config.yaml
n_layer: 9
d_model: 96
n_head: 2
n_kv_head: 2
head_dim: 64
d_mlp: 256
vocab_size: 8192
activation: "geglu"
norm: "rmsnorm"
norm_place: "peri"
norm_eps: 1e-05
positions: "rope"
rope_base: 10000.0
rope_fraction: 1.0
qk_norm: false
attn_scale: 0.125
bias: "none"
tie_embeddings: true
parallel_block: false
extras: ["capped logits"]
init: "uniform"
init_std_qkv: 0.051
init_std_o: 0.012
init_std_up: 0.051
init_std_down: 0.012
optimizer: "soap_variant"
lr: 0.00454
beta1: 0.95
beta2: 0.99
weight_decay: 0.08
lr_head: 0.0167
warmup_steps: 200
schedule: "wsd"
decay_fraction: 0.743
decay_shape: "linear"
final_lr_fraction: 0.1
batch_tokens: [16384, 32768, 49152]
seq_len: 256
doc_mask: true
train_tokens: 112700000
steps: 3507
dataset: "wikipedia_en"
Each number is 500 + 40 x the weight over its row's rms, rounded and kept within 0 to 999. Layers, rows and columns count from 0. Numbers have three digits each. The size before them is the row's rms in percent of the matrix's.

# down: layer 5 MLP down (transposed), 256x96, rms 0.185, rows 95-140, columns 0-95
# gate: layer 5 MLP gate, 256x96, rms 0.195, rows 96-141, columns 0-95
# up: layer 5 MLP up, 256x96, rms 0.193, rows 96-141, columns 0-95
down95 098:542550542488474560456479479494473546507445549457439487479523431546525487450517537510543458563453473437471502537414550464533522509564485512506493457488480552471446542466452557482575542447635552532507507488547439499454511504503470477542541473486540469458505516472541446477476525488513533455
gate96 103:561487508517501553458495485513538477513570518487430523568521573454520532548504553525504528496456509482485470563531454538571531585529517499514476517471576505495470498557524421571437514507547453490509484478468583473456523420522504488505500437459450483388551480476521489502475472452500538447
up96 111:476510506511410495467536431487471520549534552490525513485485518469497514528478590478557488503439500525490431431513494528504517458445464508490527511510412472487443551508465436451530459469511516517451470525581481499493515502527602389538523521495550438569449509446545569474537513537501516492
down96 104:521398494554609536500529519569509484418491498501492481524502481476543527494528468532502500517504527522534538546533492512512503565503526478507516506510549479569658479531488500539426483514519490467521542470406559537511466489522474541518432468455490534400541461504461495517503455530500528502
gate97 103:497506506586493540530558492533497535524531476584490506492502497430498538499515462512464535514484517501547468536460460573475489485450555486516471446505500558440495507516534533519530528433523435496401445487502551435416488506491553583510519521476431524448478444538532487528519389526556461473
up97 101:510533485519519512464488539442530510409464515491513505554476450565591529540491518516523524514501460454446587418541533512516532495526477500515548537483496484541528455466508528440539487542459516476502467493577546575490540518516477488473402518469531574524482507491589560563421550489514480547
down97 105:442490505503514484469497584525470513515470475461478470511487455569506546512539493470572495452514516549536570511496502473530513481516454528435520473544453562542556496478520507466427508529575501563395464498439469534547473479549608480531531463462544520474484545470485514480509450439540403494
gate98 112:504477482453484484481432484447580530524546473480504555468514543450489542492470509481453501480410496485405436528546414467495462531483490577457470530488574469465459439483522496521508437516465514532459476435502461530538464516468417542492450599440499558513499550487512483555483493477514540501
up98 109:481447480496505521481478514487512492516476498517490478506506494472500407545522473493535465558469479460588514433508455499477391508596545515435460473495486512523549473457500544447548484435524546528525511515539525506473487568603404471507457511535509540548473527599508507438496493474439451495
down98 115:512496424554482530541510512518455496535493562523529532478475487509467556539521452506477539441509452575492519501492463506485475530509475477508482529436382532571481516504501536589525481522478461510464485556428508541544447500525466524468550474587531513513575547507442462493518501460513375552
gate99 106:503450497546513558459550511468519534456522479537540523472518544436507498574503438467553549501523516516555465575549469459511528509495602503574408529477497507502569508522521531548508520454490456516453502433462525496573458509490518478464484490443515559540491530468454563557436513487589454503
up99 121:500541457483499468540444505501541511507516438509505514491429515434496497439510442456477515461527537430510512542523426500450491496476528509469506584500544512472592478473421513506548487501430565460501512559480551458531484518590463525457479412477573424456504500498449541431551507513480484534
down99 103:420467419553447468513515534479474508475526581512487483473514507546486534526459502535538475567462449556488495549472495420549487486533552478499501458511391498497540580447462544467415492502475484583505510463498464603548509501473520469556531560516530545450507529479497511535498521491524485561
gate100 098:404427532482493492506535512466484502508449531470497543572510501536566509493427577498433486492528503425553518521461502454509531527483496519521447519456477502427514489465515524524420371503475429473531496467516522463508552468509483502403440471440479523462544418525531504480473504484524475517
up100 105:475492487517529562556496433469514497490484472514482530505503494470575583523472556503433442556464482515541503604450515441559485466556529449535513441567552497426437539453453471490562471563447471533486519432511513450435478529474508467474482522510495469484432544490491546487442537504468483519
down100 102:462519470452557565512551514527508459452403503516476540510477523526615528509486557451523515510517467525498528502535545588509500570450558453525476550571553511477511526446548445492486477490465507473554536443513563546522545483502518434473484571480440554515482503509552546425510497510455500484
gate101 100:511424507432461493450543562518544504475519550486499458535455544544513556423482437549454555503516499602535442471475510452557469466452463538469489550517529515566457502502564516487478519513495534516471474472505488450479523447487473526490444475486474517554526501552502456426444569486577576526
up101 106:453494500508517512489458517463459522546536518500483609524443517491478469574504487572481414513545511524545505519532529523523487541517577464519505475473552466498415556496475388478551507521535487495428568497469522533472555618486542500522540551510540461483467509542486455518453508548509457467
down101 103:489486536476519488453560567510483438483449470513477510505450526531489566475563497424495579487480482527494509449511503487485581533489522467459451521508507503570550432489547533529574550495558523445472463574509490449485499405455479504536475483477450513536463565431435523446555494510572499540
gate102 106:496486549500422585537488495500560487486445506482492546441515484491499429528473548485509499592472483570552526558489393498487459549470517465470454511519465500468534511522540521508513483428436554567534506509512469491449451472488506440497517559448489404532496449538510442479464471571470499547
up102 103:509519473506557542480489509492480526501473433455436489477505437507488558448522462460580454482511515455529524509437530522633503490518529544529473502507440505510520515573430539499546531483484508485517379504490498509478528461516478473435468469600493395470537543455470512550521502500485478463
down102 104:472524489489542445459468513501552529496474528560485519493396502531501490444566555488467515510519482519462497578606550506491548492528551461531643520557468492519577503533501498507496480517522497482468479438521426513453519522437493396497475548462552495524456458486530494457458469501495498511
gate103 107:540491483512517522593489510537461487453582490540443531519491440522473455551472595488458524551515469562488540494521488515502518488528524468430453520525469491430538517440487527478449467507410557532388501520533525449488434557540498493519487540456516546483524597474495559538504520500499515548
up103 117:447488457496520514590477525455475494536448579566499463519477418503505554479515449454494487500523500509562646510481502441534573438475519479524486491510524532535481526447520564514518533464518498463554483527505507474566494529476502481476487565475503547474482380442527455476454497534536485519
down103 114:487600438453478479466590494520543493543491448495511538522530521462423525519545491475488479522505444462429386532500433493538556512489531466481501535480576503469457485549569543501508436523471514483445482522530551518439442510514447487490566496532492484455468454504505565453449530509535482446
gate104 095:607498513536455496490472435420512486420418484524496523493549529520521521518453510473467500519483507517503484479529492584461503489501527457552477497500498430493467479572606499564510465472545440477515546508506563480503468581487479540455572464526518550476515503548520561437460560505445552510
up104 101:538496506485506515442603539453570491548516541528453528507504445489494513603480622476568519468495488423508531506486505469436487551532536448499532527533486514478475541476431522474463494460446465520482522490461474562441557539486507543527542516606482525527460487549510453461488489479506480549
down104 108:513497518540466504488512451473444535606493457514533460451563535476498469509473487567439460539452499467541376588422503499514462494512462468491476415442490526487553491530533481510501434436494443490494482556520491461550537546479513557474467489463519440458566518523456520485484549503459513500
gate105 100:482488532525549534461466520479531454525433569434585408488483509512548484470519497486536523534494598512449445477529530492456445492510549519510475464448495479534536445495539469420510418567540529503483488511539397421507509527518481511462486497465489496522540422429448475535508445491496509476
up105 082:500512492467487570545519550467543415536480515450563489498458424534456565538434479490530604459543541503503504496439487468511512517526568584456491535534476537505501449461554514481566514563556479447484460479460501444485558535521572542446560535549498473484472528492446500538497490487516479459
down105 086:527452518472455488494492559501503513466500568547481473451492498487509451509494524563397437548492408474631464556505426499502528534487442471500518500475573524463523550472485530565541540507521501510529596493497563595549529488501498454475498469510523507490501483509566462531526529483437508497
gate106 105:435454499431504474510458476506416398571501472485523464498417514498536484462483519484446484519460557543494526489471449510418429510526448549468524561420471536528473487546498484439486498439443431494472474480446461551446424497537488510512439485492479540490494458469538569498533525506529489504
up106 099:502532529450489461480550421488404475479528480505456487559541455474503498477496460514560488532549431544514545464476524503551483515532567516536528438520557420490428509465482488423432484471556528491483517496486475469394526545438490495496530493490537475499506486585494527498545443564501438438
down106 108:514505532518517548483555546551529542546426537551508499535433459522450555439437498515504478496505475505512471441495503470542447530439506568524373483469593463506458541443477413545566498584525442492498450502487466462501517489484532454513521514526558478491509475556503519491489495468466501439
gate107 106:469492452492512453491569544542493453520487463490520551532573582395466524467546553526439475501501516502458520449478483471511438456569500481578450466475568516511512448504506523500392514506485576427567519555467561471544563492484525472491499486527491493544483485525547507509548475561481505467
up107 103:488477531483515550507471547435474480555517566447494480483523478521444528568512456595474432528465489496505470522512541493451530533498506545477556451579444499469462536525520507487482502579564463580519417515550519482498507475481427461539480474575518516516530436518514499527417450525560571486
down107 119:489554499511563457507568448438509486514546399469550512578515480486532518527547534534508542472490594466501564510469471512515453496588527530484480478526541513558481516446507468556510507508491503389577474588474576473474477530434542488525579524494459510486492516509516463517516489512498558511
gate108 111:432523534483463511484466534518486452512477519522580467479578544465530464500491530500515552527500449474506524487575539490476438496425475567495496464499480493560529541516516472419473493479494597510492526526418546413548456517515487460469487523434518571592525506402448531536494466501526490510
up108 106:466595546529616491457539483458547528515520504532495473571555528485500527470534465458505505488489475553510442500549475508585473462514439448486486445525539536522554515461561510571470561544531454552503514452503512422492540585477504496588535483506544527448475495459478447487495524543500490480
down108 106:460410489513455423497507442464565470535533593524451554477487459516483465462543510484521434472436532525515522536541547560510494525488496591472546482485491531459571499504494518491479509493480471559448515480479408527516470531501461475490494502443536482521557518447538514449517476477566623507
gate109 100:448522521591509543514497603488469456486501528495481454577555528441485538443465462428472444532529509541499543538514552504516444515534603550508492498500393526489529541488451493468507508506505554565537531515430458525508467487578467503520492526518557549525514539440454508507519478501558499533
up109 105:471546562555497512556461404490536443499473530552576521538486583446481450531451474450543463471490512556530479519477511452522444442495509477452506511596607513466535486477566602507448525513539495530554484517526486512541514498531535523496495533527515548547515552528564470487527495480524475479
down109 108:461487456519467514483503537479552437518501550475476516588457566388532529467562447534512450492427532570529541539476513485540520561472466450533482517489448524487557519545462431565470548513486484476488495521508485489543465536478495586552445464520476535483507471550457505457533545492521576558
gate110 109:454540517485506455472590506501509488468508495512449566543509466612449549566483498526535445541546433484533473520540535472429516524387463478552533527493518519465523568424487573479478487468515450419564496486506515526473503543465540498527557490573484546504556463467506520504503499479523482521
up110 107:515519457585467548533504537561497475514476463521557539506534509553489532539403468550476459501531528473480562481516487560468534550499502515466497564545524466454451603477529436536516493533453455413533474517438442474502502444471531547481477535494491531489559431468527451473483547466571501452
down110 106:552529519489473469453488471537536488455484512526449468553477521506542459570402545532467523545498487492497515493472562530482529552503559496452592532465498473502480490485546535520506439556512450509498528494512481449495500490519500500510513408543478501477562493473472438530469549529432641602
gate111 101:405464508518487476536459516470503432455493473476479504517467598524482418518496531516558448590470502494423555463506447517489471487429512524509414496539459549524554461426511531514477532468511563460564526526473530498564605486479524515539568516480490499492528475440445496476485500534505492511
up111 104:438473490496503526476515466353492519463520509519541505551538494509555493479505590480455499432479485468410507525465566564445484430493439544471417504471524533455461507523510521459435487500485491585488462486449462482483475512415499508499535539531521529552459516488489446441538505541520482486
down111 106:532593506479454460563534508491524509552451524501536510450528475487509517481515512481433495516503523526554571524507482470538495505504540504540508456473487498444443500512545506488488547591530468514519471457444572471539426475558521458386510572493558504521479548437544526462529433477407513556
gate112 086:459499493552493495521478509497516431543509434493467497500496527452469470472483534533491474479527587450486484492539457442485541529481488516493473494457453534504561482482502460496473507394417549454560506374506491505538560515521491519517513462534469487504530435422457529588566608495513533487
up112 090:458468516517538443480466484517482525514474440514514549534535515528587516462540474507560395572511489488540606512543536502468431431501505503486529484483479578465431522586531548507503471555557522495456479500490524497443464489501501446413413531483513515499499523478498526500485506491529420559
down112 098:451483446528474474529460493491512459610508522518464534541508425435505516532508600551492484439516545510428485549514452449493480460550505534499493492552494462502544492453509457491488509443446577487597550424484530479516515520500505525501512517450476477545502437426524544523519575488475546565
gate113 088:575521439449452471478538499563498507506561557507444515544488542507536493466536570472572528487517468513494500382411476465478482466515464526493524518502449531488580420535507458504446517467439525476484540474532487480506517519537558530580492489417553453498592532468502514497502530468490481470
up113 091:482463513662495498426491496477475492501474493474524500453582474490450405520530551501455451518446498505484486544503535559542525518459458486472536463538486452508489506519498482433509478524436533570442475570558483612495457488495468460477510495535486558531489440506511546531470481538503480495
down113 102:464549503451428489480507544545457474529541514444511544541540494417467558503516498538541524500508559566511423485463425471459484439540487481514478435487423518508499471468473454551453494505420535422507514548482516530448493530508548582505520506490478495414530510450489555471478552430487459538
gate114 098:549533443525466458474414532397496515540485454513492552516434538514527480523468485521521433571536440458564435498482520496561570532496472493452439419471435517603522471464485463528511456495490529549519544499485522515473498528508456508443517440510506559480562482493559496470509492481454487450
up114 105:497567536502488551493545533495475439540527548448450569461471491444482515498442434506495492579478513454488432538519469475518506528414505473518526510462474439462569510512519579566495485511552550524497544491553507584508522445499459516558498507488486487487516563543452381487513446516522531446
down114 099:546455458490500520475498484523426535488425551515508459452522496467506500532545529470537566526469429575529536497536511507462489518534454475486462448529516562540488492516506423441589502498476507532535424516480513454536487486546575515400531537517500480506526435395534534500594488483491500547
gate115 099:594510551424531464536472535556512447560422518586434480466469525555509514479507551465482569514495563488500504539498451490525512494543547475526499450484508462573461437540543477509499480436439545537548468514475503526518461456431509449523484471516511468546434503477531502455462483418531559507
up115 096:507473508479483512450486523530496523580533485538487553509585548503540527548542547553501523508516509441486525503453517477468492431482514586470561500499526525488479430462418520518531594566556541555451447473480496487476501610505485486521422539520573535433480513510464445496485499545485448515
down115 095:491460449560454510533443447457519545463476494448487451528476444506461457519467469491576432494506458504443527470499505474512543536511464462447452555586524521483412493509514538490507400466557434457492528494522569458514533512505517565492558523573541488559568446495527530509518548540479527507
gate116 097:466536485532499529473508467570448595477534470501492530534484455526474538442492499484566462459500436544521550568488483499563478513478455526470581469520500534501524561544479474433507504505461466461461527415638532507528442510508515501520405510530509504476467479481483476470508465584531468549
up116 105:485446376545508493460463494494445474474498533456503458469469512607508514517548534506453547488529512496515504531494439402530480558516488462476505571526545485520561500535459510514528459529512428526488517520488549512440462507480494415462474495534433491496535476577464466473483578482585486546
down116 101:551516503486487462545512519546517483507483496539444615496454460451424501580477487472494458577481568505492421475496504540514547435510468470602470418464496506530501477464573461475463494566506542486490435480516500495517441513445555544460478530493519475481526511439497545576493511485470454468
gate117 100:493522444486515488540492478515490516511467481469510449487479501492476495524582503457499500571489549481576426501484499526515460530524606536491470523450483404482496477505574505451499435443543467476496502542527496485484582474491448501579475526608467457526551555562493535569502495550495561434
up117 097:568437551500488502535469504571478540488431499479532451474442558528532450506520557382450457463509500476504451515468538499480446486573482502513441505521467538463520468525534505435475470406534562476485578492519490468500543502517500530518565484546558463542585513504482516439548531555483503489
down117 075:484538485438479462428491549467477433495541478510393484494576575473499539486445451474541510548497492477471516518551457489457486489456507460535530469469504508508458515538496537544486519510468479524493523473479519542527470533510481549382441496479415566438391470485513444498471446445488527539
gate118 099:543514436502530509523532465516524497468465500532467494424525531535400497522492483435504529496517528487527504518489433496554484490566514492530490570452486549464505559525552599536501478607493459520529527538493533500561529581538452497537450468446443474502540502520528610462471540490527508432
up118 100:484527430439563472458574517491525472465535552478554503458523499500504478486480516521569505500470476492475473467479565589489455518550555494447518447448508456426527496443522447517484463539530501447529501519564435513460437398483455498433533497509425438517461504536482504503499504587445518501
down118 101:517487474505421485496437455528488491458445504533451497475396539475484492467485498434446472519446507487472480480502516457545521534402529406461495504504431520499502519553585507519525464473520491491529520567447488476464517504468481546555469499488510492485627496505484511513488495463551507629
gate119 092:566544505453491497556485494602459468467532470514532447525479427542481484519564472500500589526498485554484491448566571452453438531496527531526499527417457510460508511514477465439581455506520466470504497506489566533590451477525533504496459498487500552491538496497585556485523464473504505577
up119 088:482414514484472491561517529539464568500510475436510519511521481489472437545573507498509551510607523584518516477546493471503479511538423439531464482478470488466547480513526517508537468502491496511485591451541523523412518528543487562484422504555520584483480551537509502465475545516538520407
down119 091:578560549546542582567444438452521510510418508554501444483489516485575470479543487462499479552413433543567533548501497462488517466482578518541597513459476516507507565507404486494480528505530451496484495468476500573531517499478496469524471547539538545486510506444512534504511492481474511535
gate120 102:467516508516527498462526452514574499489454584411513486499500532473482516497432479479495443454530461503445460529468486440545538505512630541507548463443483519502523453524498527430545469454456495467578543508466431459485581531518498439430500542540467529474472519494513504462523415497460492512
up120 099:544539490487529489468457483577519522478553489540479518438439529514481460579517512466506431480525534526460405511609474504534482481479524507443470529460476504520577546489441456532424530511465468512507525549495434450512539497442454434457529436484569543510461509430481484476501486447517548535
down120 100:477473437479480460538583469465541500538555524426559560528532514555538422579572469545534529521472508480528524545490499482528502527450510574532531399460563499497556532507510514445514538522518514546496485510487484563538421503554573488563565551504467500503452562500465493511539500488485502507
gate121 093:528497583422451474537545509481502494540516487536477476482518556526520499508550483403487460437486572482510497543526487490476429481553459595628468569545468451545518437486544509459499521486472498470516511472495565538519525474516555503500419431533517472480562529497500541536515462468478504469
up121 108:489405542509504488457546417529473479488514465440434498447511508558486466503512467502546496462534431435448483469495482500483516474514499432487577441412466471518453464570573462485465442485498536450466478537482517477508513420511496519516452478589425564516539504508463549526475511502478485441
down121 096:568578490463550500508513487491509502521507455521540512536462427488496537494505508502447514515453582512484480519439496518571499501516559581450454547549529550493473505467473529476534573507537466582500549475489479498500488592534542407486574547459531453477469506528587435474487533518505463566
gate122 105:464485493447464485476505502536477468416477477469476583530495495540496539403442439536512544597523544534452452510545492554476511479460538487544461513538498474489505461472550533552624485553542465526538537516513517415469464493495529494483515445460466500539449519515550505462437485517476471426
up122 124:529514449499423433476589473516479473580548474453449442522450447424540529564475500444519475490478534468544540558418490515449445475513452544461503483493446480436541521493494456439422504467500521534549487500523488562466507433558508489457520554514566543511532479527522519494500490530516511548
down122 122:437527471499489524473456527522542567564485459528480438511531500450491518508552498483458486510479422450513441570452504492481471480522537493560507485486488522499491482524517396433385525426453471487507492470513514494467537559485513480395493502536477522510514480502515535503516545444549515635
gate123 120:535512487435509442497494498498500454536515480508569534555480474511485521495472552508527572555517455548511465432463498563499447537470527631559599546491471488537449420500463453492491501454476462517506527439500496539467522536496472505433525478578571443457497471452491567510549513505527483512
up123 100:476466525446463482504588525447472607503458598462504533472556480531503484499533532486438500555551531460458537572502508559543500548480513546453477569534454511544521480455423481538489494512468437472490448486550574534484511553529475420525518451497463534514527549497528533512542487444505538495
down123 099:499605562515487546512466476574428501495486467471479456464476545551530500504553488421532513471435532464481404481446470498531489450476449475489514491491563432487463479526525529498536494502520585524505528552472430482468504503477515574540468439449500481522417496577537472550485463541533475466
gate124 096:511509511493506485546428499519480401541474509536597506447501551520471522484519540446528524448451511567470531442483580530451491485511535509518483531500521501458529498457588521576459476475498437547480555443520449483501556454523572471489491455513403473447523432504451521478520464460499549476
up124 091:507576506560458562530536520456519555483510461511453594524440485546480493488482442458506465551495497517453503534465461469538506555436447468475553578501425454512543445562526476551515475496530506436487469446496489477483471520489403507536513480460483560533488527401492519513447497514459428502
down124 090:528455518492531495452494386508472391525448533523542409463489491525569521528502543503480542519509511532479504421491572530401446480494521505481464394471520424537481522522530503448492437520464528532486494512500488483523552518511536521475523449497501523475571460498541508484541523461522547579
gate125 105:508456471431515509497523490504485523453495444555457465446515483594470440541535526477456502540512540470474530549453474532503589504534561489546447486524537534454521471474545525506498502532449454455506544572423568505488448429460561493473448514522422555561437554471524517510539503436516496498
up125 110:520498528545519548468462504464522471485542502517577457513473483476520455655529512511442440541452496472530492433494461488479476559484501502534497535474501398534515491534497471543510478470527516556462438500523473515529509543558499527536510473570540488493509469422543515522368478436533502513
down125 109:462524449428552489424493457511435502506472504435516499523508448506529509514493486549507597496542504546491560489469496540541424469539466514488520451508557567534525519462516468456492485539479476464508517558443524528496452518493544515466541494511416475576513570580464440421568466541435503498
gate126 091:569532577467512457519490449517525516555436494567484447506521554449521479474519496461471529498581502461515515479454477529536500530477559553485454518536566503524511439456515453441487518535441473493533504512476470528430576525442570440355492489567526470531476531515454504507506518472511511501
up126 101:470479450463539473505478506534524530522488455428569440517469421558578466527597476465571483485494542480502543483518486424490474469582549473472463518462553549496504500425574493451477466478553515496571531460455520426529545531475481536450479525558541519484502510490456482532549438496511490521
down126 081:506494501534458532500508494535431423488505556507466529499570575452447499456420509533495529513516466538456461503543486568471562469435489534504487490501479388566522539559445492568525467475478559497470507503500495590523483442492489542598506423425454507481534475503521535499533495528499479496
gate127 113:436481405490484501483549491528520450563505503460578535471463478511388443552523519514496437573598501566494470445422516470506492536534526495528477529535496493477490481486460564533463439470543509461470458461524511543472523447531521509524508458574468477545528489520487421554457462518528501519
up127 114:477510500533397459535488480491523477499608480530455479519547470499443446474498476549528484493475495569474494532504593469500540589507519582494482528517470476510498496483487496498508609512526531447491513550499518418460549546388532515461507455530493469492535555470525536540517483569537550501
down127 108:486497506490480565476526486461543524498478506514484439467548448483639498560441474482433564511506471529456502556451451462512487434596469516477429505504490512423523520460549450463460493422445472490535508550493462443507470476489503509488488526499551477481526507407429530507464496491552526474
gate128 095:485514479516533465483472558599572525505500500518510519446524482509464469489490523425517511565521539560512429480533476532494526544616559523527452558545584505466498552552501510558506482527480534518493452447549522487465480554504480498463552480491606486562560539526477564454541505476482518469
up128 086:518507540429400403489538495528547453488571486458489491472511460488519544546491479547401527423540556496442482453518425501496442501526517500528491465428479544520511525527518495511526490456506525495465452530453520542472423520522547419442491437523551496517514587550458495525515485488499474518
down128 091:500426481603559540571488503423490510617474521512526449530500496502450531513495513496504477477440386480479481523503447496545501500515390502462511501506415495540525425496495504503504514502524486547532535441563459440522538470479510499530517494472481507456485508437589497519467509525468536456
gate129 093:567545437537457438488515586525481500476507506483510445410519445469449439498528495428476502501513489500513448485476511509452577521512550502544485487466524520517503448556486457565560484508540447542467475456532434383470526515530527545488458434489514550564501523414465515482549506515533495523
up129 099:497490545536499552467487534522443492560438481456537465591527501462473517488509532497450475499476499446540492529427523454492444522463429551520448561461465415484541588558467479515520553490489515435580423551482523539475457504533519486436538504455475460522524498455540493498482562500564502450
down129 103:528538435511418475503511540548446439490500513503539557446531487505570464516534516446522544427488484476465460494606542573547547461491548450531517485540531569469519484577576534524486482528417499520479462483510472405489494498511564503510460506512469543506479507409498550509516490525512545520
gate130 091:481462431471423488510440582521471504507526469569505464488486530586464516498469422436516506500492485542521508507496505497531446473491489499516466475517551457479514515508542453529464491464507447405492416471516418511422449582517488471456501433559497528422559491427494475456504486468555518494
up130 093:502462559500503504469424470444524505535481510469504490460481426480467591511484459408475514464452433544510479521449537489471597481509507477504543517447444552494548539418453534447523567558473463494470509485507439508530482457490479552429446482532498429494494489536459502539473453533518539574
down130 094:434526421483495475439584552516461404464536488508564488483510538524509529470478464563514491490582515488505527529559495510496534462411496512497402486577528455522515453504536510510532475497526505518440440519497463513516481466592494481529520507467493604520501582464517561488460465469536495493
gate131 095:498510505465474581471533490482491470459536495477511579551463509546470479500541473493517486473516469522529496455473519558571524528440513500448449573454509466467498481422568484532556509481529523550551551489565513473541509461544468433443400514573455435436425528520486512457475522518461434494
up131 095:496430507503511503479529504539454471547563445558543441504469462542446490517502448534433559454477514456597542529463477505488503448472501481482521584519514441440462549466509464478388510499443490472505484488473503486527509439466397527437524507523464470447500507550529534415547503530488498493
down131 092:503479520539468498554447480540603556530486485548473469505557511477524515468486566462496465545513548490507498483470496465531417479579473534488537507546466493533561440516473478505537530484504450477448422479563466551540490527554571578519531451552569539483555496471462503596491479440518522465
gate132 103:596554570523479541466509537536493462488479539461472512539504524510482465509509469495491530586459560477450451513467482542418463446494511454584449490477497513524504544395499551542540525540518413538476502456479482489534495496415565477449482507463505512585467531503492544531480477507512415493
up132 100:549545508529492499517483512422500581514543493492561533573547477455511451547520491444529538531522528450530471469547528495548537481469469446543464529504472426423591558437536513452456516520508481465448491496521481503494471418502522477494457501444472472596530417566498533500507536547469461529
down132 103:538478502454445571516487501469447507565519458505485488470476442505498560460432508405451452485482506412455433465515487469475468543541424513522450510518573556476435485529471460526494515509400573466540438472459502458461481449477492543539498439529530507486507487464526515567496557503511509463
gate133 102:540498523469558483518476469474439479505515490547425541567482515511535520497468504533469535567490534494453506518471523521412530476532510605455463520538548537475540485494507557477373488497486497489520496552468507489460391412518592488521512465447458535508514473512469474539510458487568465463
up133 098:499533405475566446443490510478537516439510518402444547497570450449603491561499432484510486546499522468547469546507553457540494504534513488526441485491574525448527558500489501512553421552499447533471464527489553435490447415537501488497501450551495479478519491500517468472494483498521497493
down133 092:479476495497491500518461527449511477506494514569503504513459496533484506441509550440523509556465512532479594431500485526417464456502508555583547477535420439505489526440516489549517489440499532560528569495477440492498574548500549488475470554457552526535476497442555528576527423491507505580
gate134 085:526511420512449477478490458436547418498426464500404414475524464488547548515468481497467474534544471541495488516457467515457503494464443524540502525432562540421529470564525490465487597555495506526478451542546434486505496476409565431493502454495509504513546499536535496514485525511484493516
up134 085:591434469498474475543475465463439530478488539493519569540478487551487505527475496440513467586524492540462502484518506480510463492500466501491534557540448455443537499558515546612544463536507426493507470496499488526409527479492489550532434524568497469465544536513562464518494526530474489382
down134 089:437527502488555518460516488558452508597507501472523497517541465428496460513538526523524535458446504417521454497493527492517514477484560491479524466537466551559495496460499433440439535505517597542488537498516486494567463563525466530495550576428449558492500412456420529537500509487534498540
gate135 095:494452501497443499536488455442486506529582459514493509517467493477528511508565507505491521550492496549501526440529465504546442543471594465479488524521465500484484486463531532564460508490597472598574456550446495463446531488499510458534487509492410501522558533479598476516502447504524609525
up135 099:437593439494456520462535503553518528455489447490482475530472554496434508520473560517520511558470500447558447503453515536587512531500475518419509455492511380504523476542475487454497516522529466473491558521528469522531539503550553461521510578427452520503471512462463578497527439491468556489
down135 107:530496527546528524472471481480584465522453488481506519517502551529523513442562509432478510485483601555531528496505511499442547433499523538501530496543507563482420470472498444462458546503521539544488462475550512444533450430453421524531526482523534587515422499518472433515453477470589463482
gate136 094:544507537497497496469488498467544486477462522521495454530617548496491546510494498538486495560469545521500489508495559462457470487529568455557540535561549543533511503489429531505464467506599501469560564529498541467484513478488553522529555513556588436518434510540554446502491597560550508488
up136 091:516532389507473460540435507434524478500556517468537574436524555451487490474482450438463526504500466547467572498490536454477515521521456536460469533500524532479498478553601475553531522555525491494551487475384472489548489490524465505479451510447527530462437503448513593515496500486535493460
down136 094:474429496529519504434555550489507536521523505472500508548512527464492521559512552518473486499450514465518545518459480501543446474465434543561469514529487521471533584492447442504459525419475582444490507529530536479491396497527499486557473431464429440445486427481458485457525461565470484436
gate137 103:512503547496489484522471479505540523472465429537568497468484513458474428564426494440500462519496407505500527491455501473563503498534613489480552475546519528483593453478522504502448525458513529540484523457531486448436515548508456511532496518461530602432474485463490541438517584454497515536
up137 102:523546479454543523443525552577501539558488524544507526473533508433516508543453513489482519486491461478527457583466515484533490449525549469523502476442551441499532497518483541467534547486478513473470534480477518540343433523497470455388518460481494522466482438518468578516559511477489547499
down137 108:524495459488423457458534520503510569508573540493434520459481470463542535550483530467520436506517454520471493482492521569528529522474527564526538564510534583437429492508504496471552531574471410494491455454445467516482566492518458501493473528546531540477499510519467413547498534497519440594
gate138 087:474503479498444538443491421480506516478577510558538512498510515547458527461478488544417517459536554465444465474466470422540548499476488518526448454491508499400541497532556548589469485469473562483499490473483551467473547446556518490503528414518550515522501529529514477521533614552495482500
up138 099:407513485492475509512556532521550494565489524487507471556521559510509551509522517545487464472555412424518486488506472522535497511538522448490498474476522525503454590485494479469517511505475485501361539519443586467590464478464427574495469515471423450516432548517509491478504485488527523491
down138 090:559541491534504468484488446467446493480504508554580587533527483525462513456543496529510486477526507561444531510493515454500526541462493527483471515515521532511456463509512547572455491475513517457651450506429529569354480484493527472455467478508527556519521478523506521517506528573472497517
gate139 105:473544601555505435444538501548520521561514526493478504530546488519476523497486559469575505550590522513522485532480449525520530495451524562449548499440571542489475468522517422523490545498515544554438524437499512425498534480505515496531482533462405502528467524573485508530538523538411487486
up139 089:548526574445547522494483489489484552530420445472521520531505511467505505535536514499537492493446499503533593556482515515516421483574547573500503544539475513545501459493484486540611503511480489455539451471536471475473526480500463557467535602489438467464495586460529549437498506531460491565
down139 098:499531491531473497537511499520444460578560513493485458500561522508507535516523516512470500505567552447502532469458515510541538460512534501478452476488497531436472519501517486442504612568589505466413502592498470458487456467523596445531512501497470469449516512573497472546584462533478463436
gate140 092:477509434561476458558425516516544486590544459511550461434526526552450447510520483469510500500434561528504490543473488479567502466496410453502490473460474471523460517542486476523553432550432450481506563468494500495537463548533536510465509422573516449471493562520512460462451440520521514532
up140 090:452472427515458521519512556446508471532517493561533511559544456506509483437547552542473525537492513477475432499510447537456506486389472445431520486499557434540502456512472482492616513502474501543503524462508537517489429530503454416500391513477473488497463570513485487537513548487518537525
down140 099:520514536531523524507480525529439547498505502456433476476498477571449398430485500477607524447491493525594608494519526528581488496549529539549511509545450539515470547520512535511466522444570495536467521505438478467506550506516495574512549525505509488500516506488553568497477441493433519479
gate141 102:486461510512479506455459491486472385456591536527555498456481538452466543543507491536485496510485537573452517424512491492532524482431466461519504548473472468526475492447578550445584505463519445552471467547506484417490512537517442512480443484499464565494521549558533524469537423536520485503
up141 096:552507488476452446563494452387446426532496474418512556530502494545543496519533458481548584529534462428497586536509526548495537474465540547479450541520500522559471496491431482478428512494511557562528526532556527445509468484532512471554478460524541491562508524545505558492472490469498484483